python train.py --positions="rope" --attn_scale=0.177 --tie_embeddings=false --init_std_down=0.0 --steps=4581
Each number is 500 + 50 x the weight over its row's rms, rounded and kept within 0 to 999. Layers, rows and columns count from 0. Numbers have three digits each. The size before them is the row's rms in percent of the matrix's.

# layer 8 MLP down, 128x512, rms 0.0766, rows 0-108, columns 128-255
100:502524551535482545465597484517515507555555579408490506527558505451488528415511486600521559455646495525514580471476472565459485438458539477534529453522454534510449456503491604492519542530566529471519499435478486483556512478544555409576525439573510458509480520417545494512471434540452438535581431493536520517450524506390501573519520542472567490561597502513409579529598524463495584407478
089:579578560559602443542514549526498500453539468469551470523486464510481439544392502488514555532447411422454573553521501531508528518614453585394487426451541530554539444593476473508509524460421510491457474518542543469423408332562602536519506495529631463426533603554480521476484475530481519476492379457499568468544440427598485425435588386436472599407535482564481526465500528546496503510510
097:475441484449459488445462533482437426491481527437567449483564544478479491603455556569505545468490553609525472498462454367514413384508483489601482491474606569478530532380480481535610433494465510481582550483551465503539537553473503505444431530507534522455610489482505452465509545487474504445430513453474481505548463484517448425440528485499416496464416517488528541561519460579566523607472
097:404497578537553510516517503576491457482472518536567586595558566587520517458555526461565492545578476456539454575500533465522526534471505506527456503548539515579539506523620501480450552516446556474506499511574479469605450465419469505463634447509428519499480463522541533517548564618437576474534326458489442547556530485409512488640468525523488586470451555559484490535493537524497604499556
101:422543509533504447448498548572483537438496495528492454558514491556451563494461509480531543504590573537483517490530465580620500500476527441537423418541421407550489599558529501449559392604518466547508531372555495634460597455550555441517532477549533482488477441554474486544550475465482447535364494495530423535575473508497466539425479531480579479524523532473498520557444459437398444503425
102:500453550438515537459395561445546475485515508457492453443460522499443462468450565431428505653412406341497448446423545458534466472444405580548402490531423431482507387459474541466385429492552455523479525645505537517546550518501510505467477496484583459545494478543444418402556593493538362526546535558427594525547480541502441490427548502532552559434439512460532515482491573482502524577476
099:577515528565457534409507473471478477459556426534547544433499550595488455466448501488568455483482491464533558498509505531478488442421453516500409487533511582644455485387503493550466509521506462545508455494467500494545508504446442422466480466498451491510493488470464475475540515411591487507479554520526546503529433456511532466473445471541478608592449533509475497477498441516359477408458
097:599515436443533561457502491510515493473532495536539547470521568547425440480462480546521423505624470433428519422525576547536533421567518509471509380486501561454499526509429496485609471496572557502562499465531569415537460487429411495489531424490535506503563526511405438561552558421563536555518447440494587573437508477516491437540440476458454494509541514483486459483438588428493488478435
099:460397453483500478526508485557546508434424565455452488562479451487499493523453451506519436492393465531497504526568458534419569499430571414480527544446518431448438560431477483459442432542423599508500481444596516622415456495452512508560431418583489493491557535552432554555445525561446484515503495539484512557447493421493530469466502549515489441538498482489514441418510607493474509487544
105:569537447556511405520525477520613541506542505584479504504518505567555625426542423485478497465416480461571541477539379489365490574540467553431553596535426530526521592539497530558433550529556557487400490554471370441414509495477559540467468558486608583467478490440483425486424503537450452451546546523445511537508590552637488422498532455503514408459537423526512531516621509498485513412590
097:535476531566529486508449581506488533521430511449509501481470420467496374451454480454481484506512427423500547536424554388530547525514536422552485587521469589545517547487497518580448530515570428562560531539523483393512508528572528551524541563492459525469492574518445468518419441567566536518471484576543536465455529525461432511510542515527457595518578495478480495468367536498443597508485
098:466593417450467408372473555540523507541467537522527506560417508488483502524440458512461507543563511418508565530505469463515430432465431520504508526458537511508400561334509527526458601587438429504617446505493504445463576556526559475505548505559427568517534537525548441513512487462595523427561638449424453466466421369436507544493410456491579586445413442475456460475469535476537477536464
093:530438481516533525477393478487478503518447511446565419487543553491475510436544456427464555550512575422539534524566470507425536522534536415430525494479480438491476512431547454445485549477499473415452576469457448560550435481611493566487413486439638478507549495490458409513521439538419512528463440527530426556499547555561482480523455504500603520541530488476625507558475546464492489587438
103:466436541533418520459459475547475512504527513561483499523488451566531492555458452502465370503536532476536474479467478554522528519379445448497476468508462555493539544507511571453522492520457512479513490467498476516532514549438517507450472544476492481494478470460450582519494463489490515421488453447506492460547470534430481519468537549497470411524489484479545487435587475544494512549554
099:484457507587471598455498489440492455528458459482429430488493488470422456493544564460391509583525568573488493494643462444531507499557472472543511574530480473441510546486464547426440585491487503530422522542470579526566443490489456399420469454465573501480525492514484468414495526438458443584555506484502457467552445509451552491467479334503449496502374510496500533529543486559501515542495
090:477514526464462483408486381500445487485552560524550562604552512525522490489524494459524456439521500492502468561538485445621412524422484533461454582549506519426509534507410504437557519518510578537532435519479514473586472452468568567560403531544457528521494499537553540436564530513454534546406467521592448513555571510577522545490511537480428547475451546558494530482494589455491568465533
107:456500476502500601421558510437480517507514508518497434554482519524555538521482494531436454516589650476389431486510494432467500490484593396446601434489487487456514527412565546454413482492498518523486444417544479519554430517567494517498431481454551570432548512548552553499494479536514467533524545497417537560496498519643503508518558555537462537518527528512430540448448581485514562498407
104:510493452473512512415441472500490546494536497435493423474505559446490501540528502431501516506558441606529494518472564587437576469456445492434474420440548479480498489487548480443430412428542550559510495579526509351529500414480507559543422433470548458502434580490517471562495577521431488565580533449620399602483463471518468614503623476494458520450553471439550503495450510494532543515415
098:506477479447435465494549498539502526489596509503542443502490438520499560516504501501391499491470508445490554537450528564382468427526479449540524516544497524482408555472477494522412623589510556470520537553425460508440640485547505458399552555469507519559460589561527451555460464480519515471494541505506516511575486406462494523465514398497462557473483562506541479514456490589502511622544
091:390459427504492556446574491503523541510512429582515509519438502569534486483548561526545507542500589540534486551432571482550473475498400546505505425433503406577586474539522545562588515550576414465527436614540545567516574460545545504528577519565550454469491503533470394441438476357525557579492464433517523519530451392543571436543505539531408545585505430523459447548494595550406522573424
104:535528515462467545478532551486473510560531444524543458519558413508524547501526423552532623534497555471461450491530526575557599457547500458432568551519489561480649464520498482538510485484503482416467594535486470557539586529550454484573499573534462509495496532471484473492522445442433555438592565496554422514509541546535529481505412578520463549473554527516575591526498496606411457538470
104:491391544437500473499492480561547541573497549573584556554541535480445615522425626484444548520468460482410473455452495449485445575464445475426501513421491647502465559525501412540569426473496495488474448576518451537498479507482499423509578500512444535504449456538478545586563521432582459482492527574423496441479429512538458465568486515468545479527535476485419435545636460596527547464513
106:454572525555503520554460534453551439575454550423458514503541525540504503459472453409479469466512535539510581523441507517554528444717490523535471425507571449508528491479384463538517457498479476397483547401532520545473554438451460523467469558553542496547427467522627543492522491569415487403475456568435518549453478522577441538445419557578490520557522478458495366465548522563433482502509
107:529499512466536512488445549514521447452449481531477464514535529526500470424530462530478485475499633360529502498455461462531546448454463492568443535558491413546549481494559514543462527487653461455575463421544499465461569505492547477502537491522475570553529472413579435542485505480526447510483480501479525581555469469452559559517481415520550507366444500465669530557489560580493460503492
104:478512443506498454584490500458463556473495452443450469470482461499483372485453540529554530480535499443541459501508534409517493586459592484462504436513601510528473487567515551568526574535529465443600505436479541439520504500597482456512453475568420523498519502533536539449503466527409494515516514476514495461517507547433499483582462508438464505541496493510528420535443529596507566437465
106:476482465505501514464454543576563520531567522535532464435482476444484540498434468431514496555471569506523594537506517462483472525479552378462469474551545483415511494480453434460449428553487563460480564505464416557517480431440545448511453483500546604473550515595446540458535607513403443544495448469485512559593487533379462497506527425466500447507544506465485448414511532422564412529559
094:521478504554446475536542490437433509443513471484523549566537517511483534491478533517510532458558387514500566477493434490526452425421508530466556511538413524442580523442521570436515560507512468614479491473499479486528469497466402462526524514458384450552478534477476534441421490512498548482485482510448512470492511488476523544391599533376596514454462530530468498469469557493537511602601
104:570630454540487497495512454474556483471503434534489432526504485507521422541563500507437535497437388562453451502530544481546499545462476514517493468546465514508504455500538535574395412417531497606454502441495600501530594563531442555497523467552493445487532543491546534512494469549495563464444472468494496562506569524561504507537451506432540472410530427478529485459517441615521514492535
095:468564498559529527529497573423538502551428618444481485475534523464507453537502412508472471570533547419518547453675516546490513509497468444561534497548524559486534577524482609530524561544550568411559547465496480398534540404525498408547460459502526512534559536425509477466481457526569461510501439520536518479431466488449548561582482469408551485519526423518465529414467494440632552541505
099:474452514445498499616466541447564482483469471436508490544514560509507508449549496400401566515410457474538420533483541518527504549403479588509503500518470506533591483589512501487505545436462503506390427546465492516432501433489423500464512523506509432522452567464505467450519523483638578567431484448488513457487547497475514526501441411527537539591463448519548516596533482536464416514511
101:497465484417465576471521533503419505387431490550519477544459562518535497469468485501617487545523407567438499503565583506468540498489502490539516546502467533477586526607407498492447601477496538524444478575589547554419484491437451531594607540409486501493512562549518533557560553559531503508585474440578523539500528513583512543494547521608505451457480582519480568581455551463507456477534
108:416493495553470487422526484465448526498513531425486498468504536567452502445496512458469615430507374436458534496488468524515462470448484470501549501401483491333416533454514464549456469497489510569532478519529494474585521471477407485418541492455545596512530453509564518367529475538577457515499553548471497507529499566534524476408564453421604585544558523488426471499506521514565563587581
097:517553462504576449563516442451446455430388515465459487375503493467500428503401474535470452478478438467497519506558509453468488504447592493513528430502558529392590417481453461498456505402453485483425438527446481526378507504537484502543493481448458471441410453530449441463521522536581448455494424503464538504496475488535552497483442483463583420574554438572504429514510476509553403507404
095:514514535562433450457421518496518502551503482453576526437532621522533533452638500521552515580469511424512477477565504580443618501650494496461511449447488528525520542543515504541542496569522552511437539445423497409512520524599526460455508440519441509513423495565507486524499538495527507512546484569560491572422527501485495504609545524470456506533532509468517495539626508557447548565531
093:571494497474524512518356531564487506547464444488515474514445488555456450428523532469398556458479516406517529424507448495502499393435513496535544570521494505444442567468479447436460508459484434533468523636526525508530421564448470477487530566470388492545616428609499432450542531482469549408425488532493477428526441466489613538440481450521516560557450486536588495442332568515515500524477
102:431442501429436567459541447489471455475540579425450526553484505550509583605447602562489449512521480512508502491514455497534524501593451444530522486540502492511440551460587626427540438506480506479552410505471493499547510530532518510490569505457484504547546533404541541488469537517457541505519452496481558426484472471486504557520547502521504452512548506537470518519557470495421424422509
092:551511496608399530555501481518501531562370427465435462508501531556521471519401552436424507523429540515580479425516482514417544529463542470547427525456470376540445493449422545570585467479506430532551501502518477442505527470462418583523491516521514514430542503466482506410480538471442493520475527412513464540445487539521492485622527476536500493492462452559511465571459420402465465471553
101:404536485484500458411429476534494564531464549494591490501418424467472459533459464495441445494575416487486467432493483581497497479490628520535503547500483464606528524389456549481520523535501431454437609479550363486407443529487549454487471523490475447529508491500518526519549464504455496524511391549465458483395597430500475527535474430514406467448651371456528467509448499471553516468510
107:509535446503482474549416482504525514441554488461503531449488540449440495513491454433452453544447428484452508451526609579528501540475499542513581508530433471576530555513510430406523641501487444553528459489558509492496433486538443564534550573552475401481475447524542447577532515497551522460448463485495500450529492520446468490530569453526507420461604504479523501480488484598491505548373
105:526548457506501497468516504433473472441466495573549468436516513552494478433550526567541430537379487603524612545581533464526518493484578517519463487522495435474524522430529502493483544526502506509444524436501470428498538507367489501453404484517497576481481457524516459525498472527520533512415616520479491465556498403468529543568428469482464504493560539508547482536520459492516434504527
104:416482510391485423518518580452524468478364516515513440465485533443478438556492460588572445519434466556482533486516447508563448607470509568498548536472481436566504485445438484431564458465413497459547563632561468477509544466490478509482534432493509482522524467496564547559508463448419499484521509415529529494431423541439425466505536483449426426514575480514545435506354485467457624467519
103:492468585446625484550476522507537492521585501397498435418448478497503546521391421487487503599574400447518521483474482557556504495551434524428635505543483485508460542512583529438500606487444449466566549548467487535545508428519526476501476511491411472557437509482495429501518511485489386511512549500484511492430524534514551483504526436513579402450466487484512544503441498527499495426527
087:512594499507404499611470544547465510486479495395439509491526518415421611501501533481566610377557409536510488499506487487661504589450553556511486463447511527593496479542494461426538527499434505484412487422586441488544447561523448461516576568535525557485483557455483543444542482500537451424506498492534443453553572516430524558469528472511460496512558508501543498474539450511482476584419
099:507439503528555469457388491428465569582464462507479544517481530477528527420462488561538451481493470456436476495491483483478413400570379520529533485462482494524548411559543511503436461422469495392456528509494534483430442457439507448498494516493464456526496544453531486493513537474510522498475451512474522565414534536462578448468455453391515527535424444524444505591509446423502468394433
102:571462519505531491481489410445540513423464462474457479494552579533498418529526550518499520482514503512463512510520562515488585605398458456520528490497515420540581509514448573446455529461490530408520438427550433583428602601637574498498507527395521559536462492524444500526558502472448469494505459425524435530566491493465438412470466455568522469480512576513570542497497456460546466515511
107:437531554489564484534440496546547494587475478497470524472485483497506558512421547517442618392372578440468569516362515562521498484450524484517560536423456494435512527525536413549546559446563472505447506506549559396537399485476438494554525537436507524496562400529469508475478450428493535407435613515461464563531493478501476517499497561492521446542566458517455420531400482447535543503543
097:557561552491436557488644489650501525511481481610536522526497422510486532456537460520462488479406423567449464541494501498575535441589482485520551467465432437472535474436443589490503486613609512469435539458446552482468531508501508514474558534564538505544480564470622478554438577541512590505491509482462601502499487540492522453521486457516499531503453524517528416440483416523459495478584
102:550494453514502543606620529473481525489549425510414549550508530436510472523529431509554372509493584541533492514587547396564405535555474516439507518573539565517522502510452527507519488569565484426473447491476516364424441497481545538452638458516495580519456540593492443477590455397393473554442598365550406441599423530484465453562454518543471476476586551472541494453558523527478457433552
102:389472509523455455499460565392456529537496584531544509551484422502478507504554508458489493387507505520537491529495526514477477457690587532453490482519550549544541525494462423618531501511542467552611456383527551481579547438601533422549432507538532373481544427484508463418534486519518536529472612505517510509545513495514472522393558510472543435564499478568416485522409520507493446528585
095:598452510515552471584534445458499516425517488465493537448445448445430569494541434554463453521474447515448497384476494505516523518472576474529477508455480459533428378473575534426436510458468552508442541506412534439533483511458524511435504484430496468465454486481544521455524414422533575394536579555463544453482439543607443463488526552463442549492492476483500479502646524526574508543475
107:462497491481495391434523466523505515529541560475499565481529491513500545530584460441483487430450459415412483490476510551449588618660508524448516465456507416473410463613440481485533583427435507465503535503368497518478510463568459530533503578557466514523476506512526538589533515522483559410488501516504490504461528460446517523450534416457467527494587462465559501485403479459605497544540
096:602428474567554479520602471478447486519524525430487521568482507567574556499473513449533424485582555557519499478436505545518471438579404547509500557554492517489396434419443487598520472543562517525534483617433465533523480478452500563490565510412585521521475462497483535528482477464535457451472503475489517548453485532546497504506440564549481551449565522497450542511507581469630453499448
099:516446427437559436529554406526556492528513493586504570500473501478549553482563478459478414591495491541550565432466379483427461423465578426520534518496499480487495484557554503560465484449433551461471541487507609583546525595522448519490449509517390368473532527558438519578434488493532534511525522533527547583403603475537409537490453524442489494504508497503508503480531551512549589514444
161:500471545478644451482508517468460470480495581503547566586606520498516489588514505565509430527452504449536524503533482458507612527519473459599452475538490485451432489452465436461519420515503560507561469471552508546489537517536505445620435516481451502652462540464470471486531415491431438474425532488488510516570455432588433560502490582465448571501485537668487548543604446528497426437492
104:423491500522566428535545497522465468492553394513479467502482453444462484441452528455545512407546613588447476505543489454460517480609581564469517550477527556385419450548510468517508460478449396567505577446435480538519501447524528473452514453566498509505529525528503477506531532673519534531478513506552500461409613548506528424512574524525549442447507518502502542534462443502463541444535
101:437462487542425497431529484488518479481497502430478409492478456419411454553487549553543552437569649597531601479443496409512466512601514472495565548498486428459439534431479536483609466571382419440522403530550504496490467533601488565481483481453476494497489516456407442436476470515416527514510525524586452478568567451594443528512478507479572557514619461475516433473442523508385384515525
107:401490472389555521469511466492504486507547468455462532484503473511477466519473556491652466519516437492501416480540482502463474564488435489467478411513506511505404497550525448519477508474528489471570463515630488501486420384450596446539499577537483512485529380486475492517499523456587481526468450564510592508494540467456584522483577502576485441505495486504442427551415577429493482457432
093:462561540580478609539412541537491568535478474528425631516547539587543500554424559501462495481513439514514513525499503519492440525501517475489566515462429456508574461564462499426603550516499522489465500461431503449544558534460510515512498548535276417500429493462558509543462452479541505516606613515449544548386553541438553555566547496518489552472430495512498485563538504505494502551613
106:359554589486495577512494483414509541567438545487420473456527517524550472534532496481538559518538587533491522532558454536399476462509555520475482552540558510527494435490486578494492417491528498520480487396477540473463510608575503526567463471528455438527593528534561536478529587526574543548543423510440553575494458598506507385409550464491508478530470438437511525354437476519526517404515
092:596456518420470438472549452560546528530483530503513599418526477482426496522492523588535547427498474496444492541494485612421501486431469555582514528494505567392509406544515493497473469487469569481465547535498519582554429524461508485553469516564402547473356427472464494510469474454567454469449521518529508510504497547439458509340565508453528507535399480477584455547573472549528557519519
093:536542474559559526406556555512535525484411412483541529491520485500506505425657560518451524583552443554594598523555506508488528534547437473539420389474490521471575474505470523495524514582467426545494537448535558458428486532476557512464479475539519515496503517429539514563418552449507454535502424564406467546524436508468462453464557544512456607493478461530436501606487505419449498608513
085:470440419505500518518531412529453503412441543491427539484491511481393444533503531547546456567515512370486452498494538578460419421595526483507493469551535499494469488483487503528460599478529465500421542486429606602464503579549446606532497586448489454452424493495520461525470477428510435515505418478533481432429462521522518497559447469472414448450454439474384520444594403485508432515559
106:517472482555478416528423431463545515535539520590486499522510488550415453446469468560478506593427458530446466453399495453410416408436530497483492507475508498425524443575520523554467488442544510443629461595506458536522512478487502466475519425543505587439473529459507585521519492471467537413513448507491562521527582448524503474475529552478489444467458445518450472517570434470489480523505
099:547443508385503555605479620515534500555516480596566537425519468533515471521523551506430522543478506390501522477486486439581490604612476428486497520465527477464477435462457423492528544487451572491544577436498448517485545473437427537469563481559441473474538461485513519511591427476546521493444482481504482487601582442551477493463487446526412520487438597553458507559423511469503418576551
102:532492493481492465468559507452471481501436483481527473558500488440569492506434527561562440480568454506476511532590463401462545555542535573512545494577535537525550559504517522504471481401535423487584469496453566502620589512507556473516442444473473460545577561449490503433497470589523464474540432510521424526472501487530414499483381496461506565457470469476543548508532454542488456497438
094:388542532472453596503555474529498528539532460444442483526482460501496463471481622445540483498429576512539447560502515459487374480522507532516465538436461621460512463508428538551531542509479492448437519490471440572539580580440526491525459415429504526464473418499489549467535569516455445535515447489531583396545528529566532459512474364487460433420518564476410500516395527435499614477494
102:573513498450478515500477464416439427499544560491458474546475544491596511546534464513528426536396355565472522443514573441573549548466467542426513456489602494477531447537471542399509542553498458441568481596505532448464520503421407579532529464469505500510453509465460540487492521481496472479506601445545512466471508444479454511470467469556439546427534508466429592507544582541560453401427
090:478530520442532480543420513548490509495549566501520475508442470463448520543541522474518487478457622527430486497524574536514565564519408458517509479406481520473449431526502345443514469454523547444439495527510588551454498420438474457507511600535508512483473548593502492552469541500490481396507514456539516568517481616462500530452452439327504529530454495488488536514445473454470463531573
103:601449419496530459530458575487513480499499505496485506465458596493492507568426462403545506560498542569353482495516513441486512465485436545510572533513552539472492541513551501500538502471535528449552422554483440492481518450486470496532601408520482464474424486481456560457499546542578642525597460485485469464519362519590463533480472462583449481438547558446498528517532432619449510415582
098:561438485460519495498486426505527497555562510440493560529467479461516537632501478467570472438517439612436466510502535567514462524555509531543384511495469472429492522490428502540512490490523395492398422540559536458448470536497504480516520487556503446538513563507470553475472529464526524577583424520449539509529439467561528432575471489543437422597453480506468505558594530404520494599494
096:540451423483448475457489566447448524445448517534476477474496454504472438557560645422472484567488566520417441516465520511528491488530519512486518558443533504442533558456496532518514584540511439498453529470496553546507508513501520507528506538511420545495467498433518505528545509443503516469543453563412477526533484493499510537566510598472537470523413475505485620563518505439527521540425
096:448551415487483453437572527473442475438535466525505465464519481520538496426486518617420520451508524506435558431565514560526486591582491571460493429477455491434507426483508533559541483579466608531383478488523488492601462437491426516443506461460704449504499394424531498445422517441431473480463489487448500425447515507439465574545396596492517497533519479539398422450517473486494496519489
101:544673402516474430495528527518433519451546477566515645467499537457549542470466484514484488511595521509524445515474522453519452463488513428543476522508559421476459493457510626406612434518494491494486508520471566576473549519576493553407443471478519528487435506442499542495608452423480553583511509474470512514537425529500448503505470594470484555493476568460500532544541547463424517558367
102:494462503514443453472442507571475481571493519526549500509500461505545447544465521512539524440508431533535483565486535567529512514511519537447391517514485474475439514451536563473467502475490578514587485461455488420528511472427495447579530600448448498473549588462476439508422498516367450525473444459495530479476675525589490549513459589445441495462492509544469474378553443514533485474424
099:519530485553521652495437494563547503497416430581495480465574454507580477517537412555503575457528491435501530536526541542538453519488451453461462471587588595469615460451482602558513450558535487532539570519563513484538472483548531493487458455499450466498551461434443511536465520568495555507492526411541450459495486498449500495422531570523484365489509507460500543499544509508490484448543
096:432444492443524539548478521460513485542497513505480486483466556486470541512523513505487546470443399545475496507566454450501487544432541477598496469542498486566552509577555415503529366571548508611508496520555517550547472568511549464505479535475510459511557450502463530468564499498484524572462539562529477505532466518482504549444477533606448545534592543500630489499490541502517349376479
099:523525546502490533489525509574476608507520437527465518525473462478546481388526499442540471462532482539507491539471475555518469365519477417414460502470558607544429483495465534554508555485600466556537510531558476471510454404507432561523518536532516563462511485516542517552478450423485457523491439517482524617538469552558497462487490478446509463473452516491459467542487524394485468515543
102:559507528431478610473504540491549540460528516477420506521431472540513504473492509556464591545491412561527446495500556563459488526460423538483412503501506489499486511507500478432473446482537540576423470607493405498595584553528551577448532516520528495447370507449580543528573499484547550465596535524545541543454527539444532489433524515466578545569512516445448548469502549603323581494500
096:464466532454483529510517510495559545538629597574536498472429537522500515501565396534463473399531589511398485459473497525510415464489494479532540501467537465486435546558570431506498426429456631509470417554572472541384448396500419514411487612502518535559441463564533542535554536530537485481508573519389529541534467494523525502464516531508613433459547512445528486449520570521517429525495
101:477574557499475518531428493506590605502506424446505513555523553439467444483524421445523586391427447519468452445512501566542525581472468418530511605434520466514569524543353415501525632514431477585514522565502414568499445415425508443535434416516516490500482466485563487565574532513557497573592427522445600506462483499568433565494460477487519546466443542523506518483480514442412487435540
093:635485479438562508531481525429509549542517457583470518466506448452556530554666480431434455569532488498521487515481479497520515457447481493559522589511500411518605574525449467547516397574604492509522484464483556411434588541567544547514543476540522461404460573479465486525579511452467478497457484487592546480485424476435506525552479588524554541508461551484525514488459516589507522443445
110:597534547577479538523548468437493582486536440542556475540549477490448537471452418502543534535519490571437459461556558514555502545533557552430543507412482540462431504424542548515492480464502440396454519523472510490474523472505479633369613518504549479478454449538493505528445504530554486503523480487454470411427482639587537451615519548522522478514464495517463574551570510501486579488596
098:564447438486434481364483463446519395429463424493530455481408450438511484579436506448526362527465496559457455522511490467544479502558557494555456511473472496473489428472444480439515417465468464407507421541521473482441490544436543452558552458487475471433446534470415516463541517486546508525540471483469494458563420489520486534560521508512554505470401565447490505521554483531505504496446
104:465505581435539472434541520517478520486592499452600517519448499449438533528537517440537510543526519516507497549421567511487536420524395520444447522487491484514472457509595419481480516493457521454499464495478522565411444457508475539452583483581412489511516531513508480489539593457432522630507421484525493528543445489558536495533411549412560543501481549533494428492466556558478488567456
094:487441573535525444569468572556519534490413552494487424465479485501518486466497506505434573504511589540514433473440486415498472391568439587479457449530476425492524460510443450546483498436513471522490500368458516489506446503512440475536517492432489393453542434507506566488462559540527517601458416533469460519549518563430457484479522465464488466526460473462526504501427555485550438507605
096:426525507522515517593481518523485445433519476511545520506503508479449442392514514474429465353487555507582454526479439540458475490382619447527521474462530514582432483481581501415458347555532568534470373567518485501533428477562584526553539560514561590500571529468480501511468487525540544508490420525580446380442427482508481534569632500504542513487435447467518522461453432541597459480542
103:543479430572596485491532495540551466495538448476560463546460468533482471531488489479443454491425429460473561481439543529514585451482501502429544444505518459437459459457415579476489509489447436471545427528504539430453426530500534534516371422493602566481491447463467490434541462473449423435488518491618525505478488464611481388472444482573405540518480510489551528530464480495533500482490
099:476451481528564559544529446465477490428463578496461457531549517500484414556497564540592501583499479495549528539471561469475464462441498486475473484519535610572455516533479489481524528399538553471569468487581564411407416466504509456422453453446438511472539467450469523466530500663547492500489462446409487438534529473399534483590532469469410524489458488500462509525485455462598523516535
109:507537483445537538484522568521470443523542514552473440428440443505476454389438411411459460600491517476470482478467444490484519526576416524456497421420452513496525407475513539507491457435491451466510428570601411445469536462435542542421607505484570509438517457391512374489465470450535462490547499498520496454473614461476542444475442491535587515531554536462433448423390566466513507504535
097:494411521635405497553579563546470460479469545526458521365443538570489516616485483491558447483491524509540435554492412466528518464604520475533512546512475492539525479537577412584494465455501593558599527495529510458486543510523504565461538463453444403478554546512484504506460481435503512462549495567453521490520468481595481477436476503568569514535511491520484516477487459447521451621467
101:528541531528495546507481504498456453558540487521494553440528458566510443530384425490517522478542544582426388464502382493419480413461601462500509486505510540402546471484465483488480538467566436475521465444523392523427496504449510530434569491457491518452496469438573539488493493539432452451486530456419499520463402501518573417411557546495501421542484486470399537476530474456626605423453
094:496433502482441483523417508504486514520533494480542498549529537471579607444504485480494495471514614608541461529460442472541484462414584493534533563468500447545579586433581492453565416442553558528403472513461506553530502542409549440518535504399552518467513518515502533489392453539515575477417445507537544463437433491529518455592553501517405517494425588427531507467582441499400446579417
095:479532464438423611471394496512444502532538648516530422496517476479485485578545489495589481586583585545429621510479417527535495513530434531578537581516442386450388506482581512497496496539418479476512551526462457589619421530483552481537513481515509526523485530461501540524436537542520502535508539479511534528465406460577469562472504472436507499507435509533548569495561495516432495439555
098:498482567466565517543593576484608519480581445507512538491484445551533459518498440471463611508519542543552460459466537516487455463458550594537514516472506564452498513424509413589376525469561466503518550576510432478434515538335532464508528499427561516527561447533522526458511538566602638510513432492495447503576560519513542510524496440568569527480495525498464509441426572614501462366524
095:548511461510352469461422487547501454526486585621489521509527480501593549339514526520450473495445544414557452522517551501521403419588474486449536453499534493517474510494505460437513548552421534489542556489414486511490464487570569512408419481507508546539591453582484533491484495446478514472489526501506522462542471439480553506575483499549490473553536516501558476427478449469544517575479
100:485524531524414400504470515516491491421506582516518521485480444526523520442541508471500598582561536501565427521512458491468523527416583627474371485489469550523555592536569497542530497475434579486539418429424543593550582515431522561547503497573537534499454526522420511546486441509485452426505458507480530490574496453481490540504440559490583454541586529451457445432506453528525506396468
100:530516474482573460524489455515457571543562526515400527484460465517450482473525498523588449505491538544453539474550458462523473561488506526428522478430481399484517515516606454503459426536417485453496486469418550500501467516482507506531386489469538597480490394462513479512603461480516504469486562579479542481500446458567547501534488504549395517518552525498436479431456502477543539567459
100:533542503482506482449582429561571489401446527457471508508518444554425572484521485538508528423547506540508391520486535454468440512384501577387489512504492590491461505458490505565543565486491581479419443574581472584591558532542485447499422461488559503527523534493463495556394513485485427522522588494485484624456563502465506541508523569518434405432435434486406496511496486532601494452643
096:414587569484477578652460463504458535476461469443518478520491540516500423549454545497509505461504554618485421477505509483426486510454498525540512514533502479559452386570492426493582522513428563449542600508390490542503500513568412528528547473499422536509538472506569567509526511515536476490529511437531508473386546446544501536552518601451504505523426508490472438484441483450564520511445
102:451516494447488496585517492576569504457436548541456556511478498484583545526586533521489571476447564540524521504470545554487536484514466477499533547424408527608571489581518454556419587515481528563391579480491484524533507498440542585465421482408535511480555552530513512498367377538618479454532464533465497471457488456450377562541563448575445516492474518468506399393540528473476542469519
098:551560489476457546504613490425421467478577500567436553490536497531490527490508533569500542489617521460520396496519603391448506501502624560453476490520529468539494484515513435510456434438511538474542505575463597489501511492456543452426471500448382567555521543547519593542565506572515441543460586488519468432526530535489504497506521524472514512486529503542508483560514613554551537566464
110:456474531538540430485402512457459517500519421489536495463525427496550532494454443577530533552587508366555567493422460513491492548477460644477601455506494495411510510482610605547503479484534420504522509527415506541452443537564559456498456524546576386479466557486489443425523490571475554457449431468498442479443526499424474473550381636486439385444513468508526435491568473445504531523554
097:530540553561504486525526541485559501516513466543516558534504507477495517514522525546507495501484446389396456507566503486546589579476472455504547552517550479469567527548527508448523536576525549548416473419458475510530541444535496508461536518519516576418486493558575560456467407470399552477496617470525485576583562544550459568390546476616444547439519515474508501506524452492475460462445
098:461568503471462563471480503433441500458476465533457486511535530493491438517610520448540502464492604418570517523505455518455446546494644616520476556430493469534501534465494394479548591474527552493478501485420476620396519476535491458449494489484444552502478460473528609484493485468461490514469517495494536464546534529431595493525413466568472484482563545548527445547536367565546487490537
098:467453485514487538524508493426533484568506594455627465579506518432500458530559520483486378505529555517489559510476342503516543504448527496503590551525514484461467505562492459453464523590428526533542555558484503494528454485499434487492489600541541628559556507482498519549475490462446480570391588516486528477478468487497578384531601452512517508564549515507554513499526460502526521594453
104:536482504517500526532518500439559466529513562505461501540491562410574418510510501517442402455506592487544473511488527542507509473534540442516527404523546489506590510452483554605528434579507552642567491424550469553479521502535532586538467589444542552472440530528498534468467453596646503531589517450522521515470446531458521454455563514514490382569553499570530543508523477484426488493604
102:441474531515466518576471546551502454467466486548537518588556474533560466419431491541479483492489448574566481493537489549418482563531478404465373412521510539523536555472444531516480454523587469553475499499471386444534512575551496475480494477563372515516554503428427498521483442510476413523505519601514506539437492588473581544591402523476527602597496472575602563549508450453485484540516
103:489482497564454492405529430524556411611578495507561512480499514456538471523470418479568476472517495458508491497500554463493475447400424455535564506525475525523394456557519488484564501532521545574488523464468472427580488482494480520561557429433500563569511418587491480432450521528465491606437414504586467514552548482470489439497443520481563508503466486521501469588524508441459416501454
101:493557449495451409448572444466530520511513516569544486463515517398489489507390485480422480443483428455558500469533553450485528523554445496515565515471463524575547482482491448477466414473540454488413455488456530523484536504511440560422570477553666492410549524506510512483479425521490519501413552512551522536479462455621541477411498505484503470432474501483523491525568487507375550428435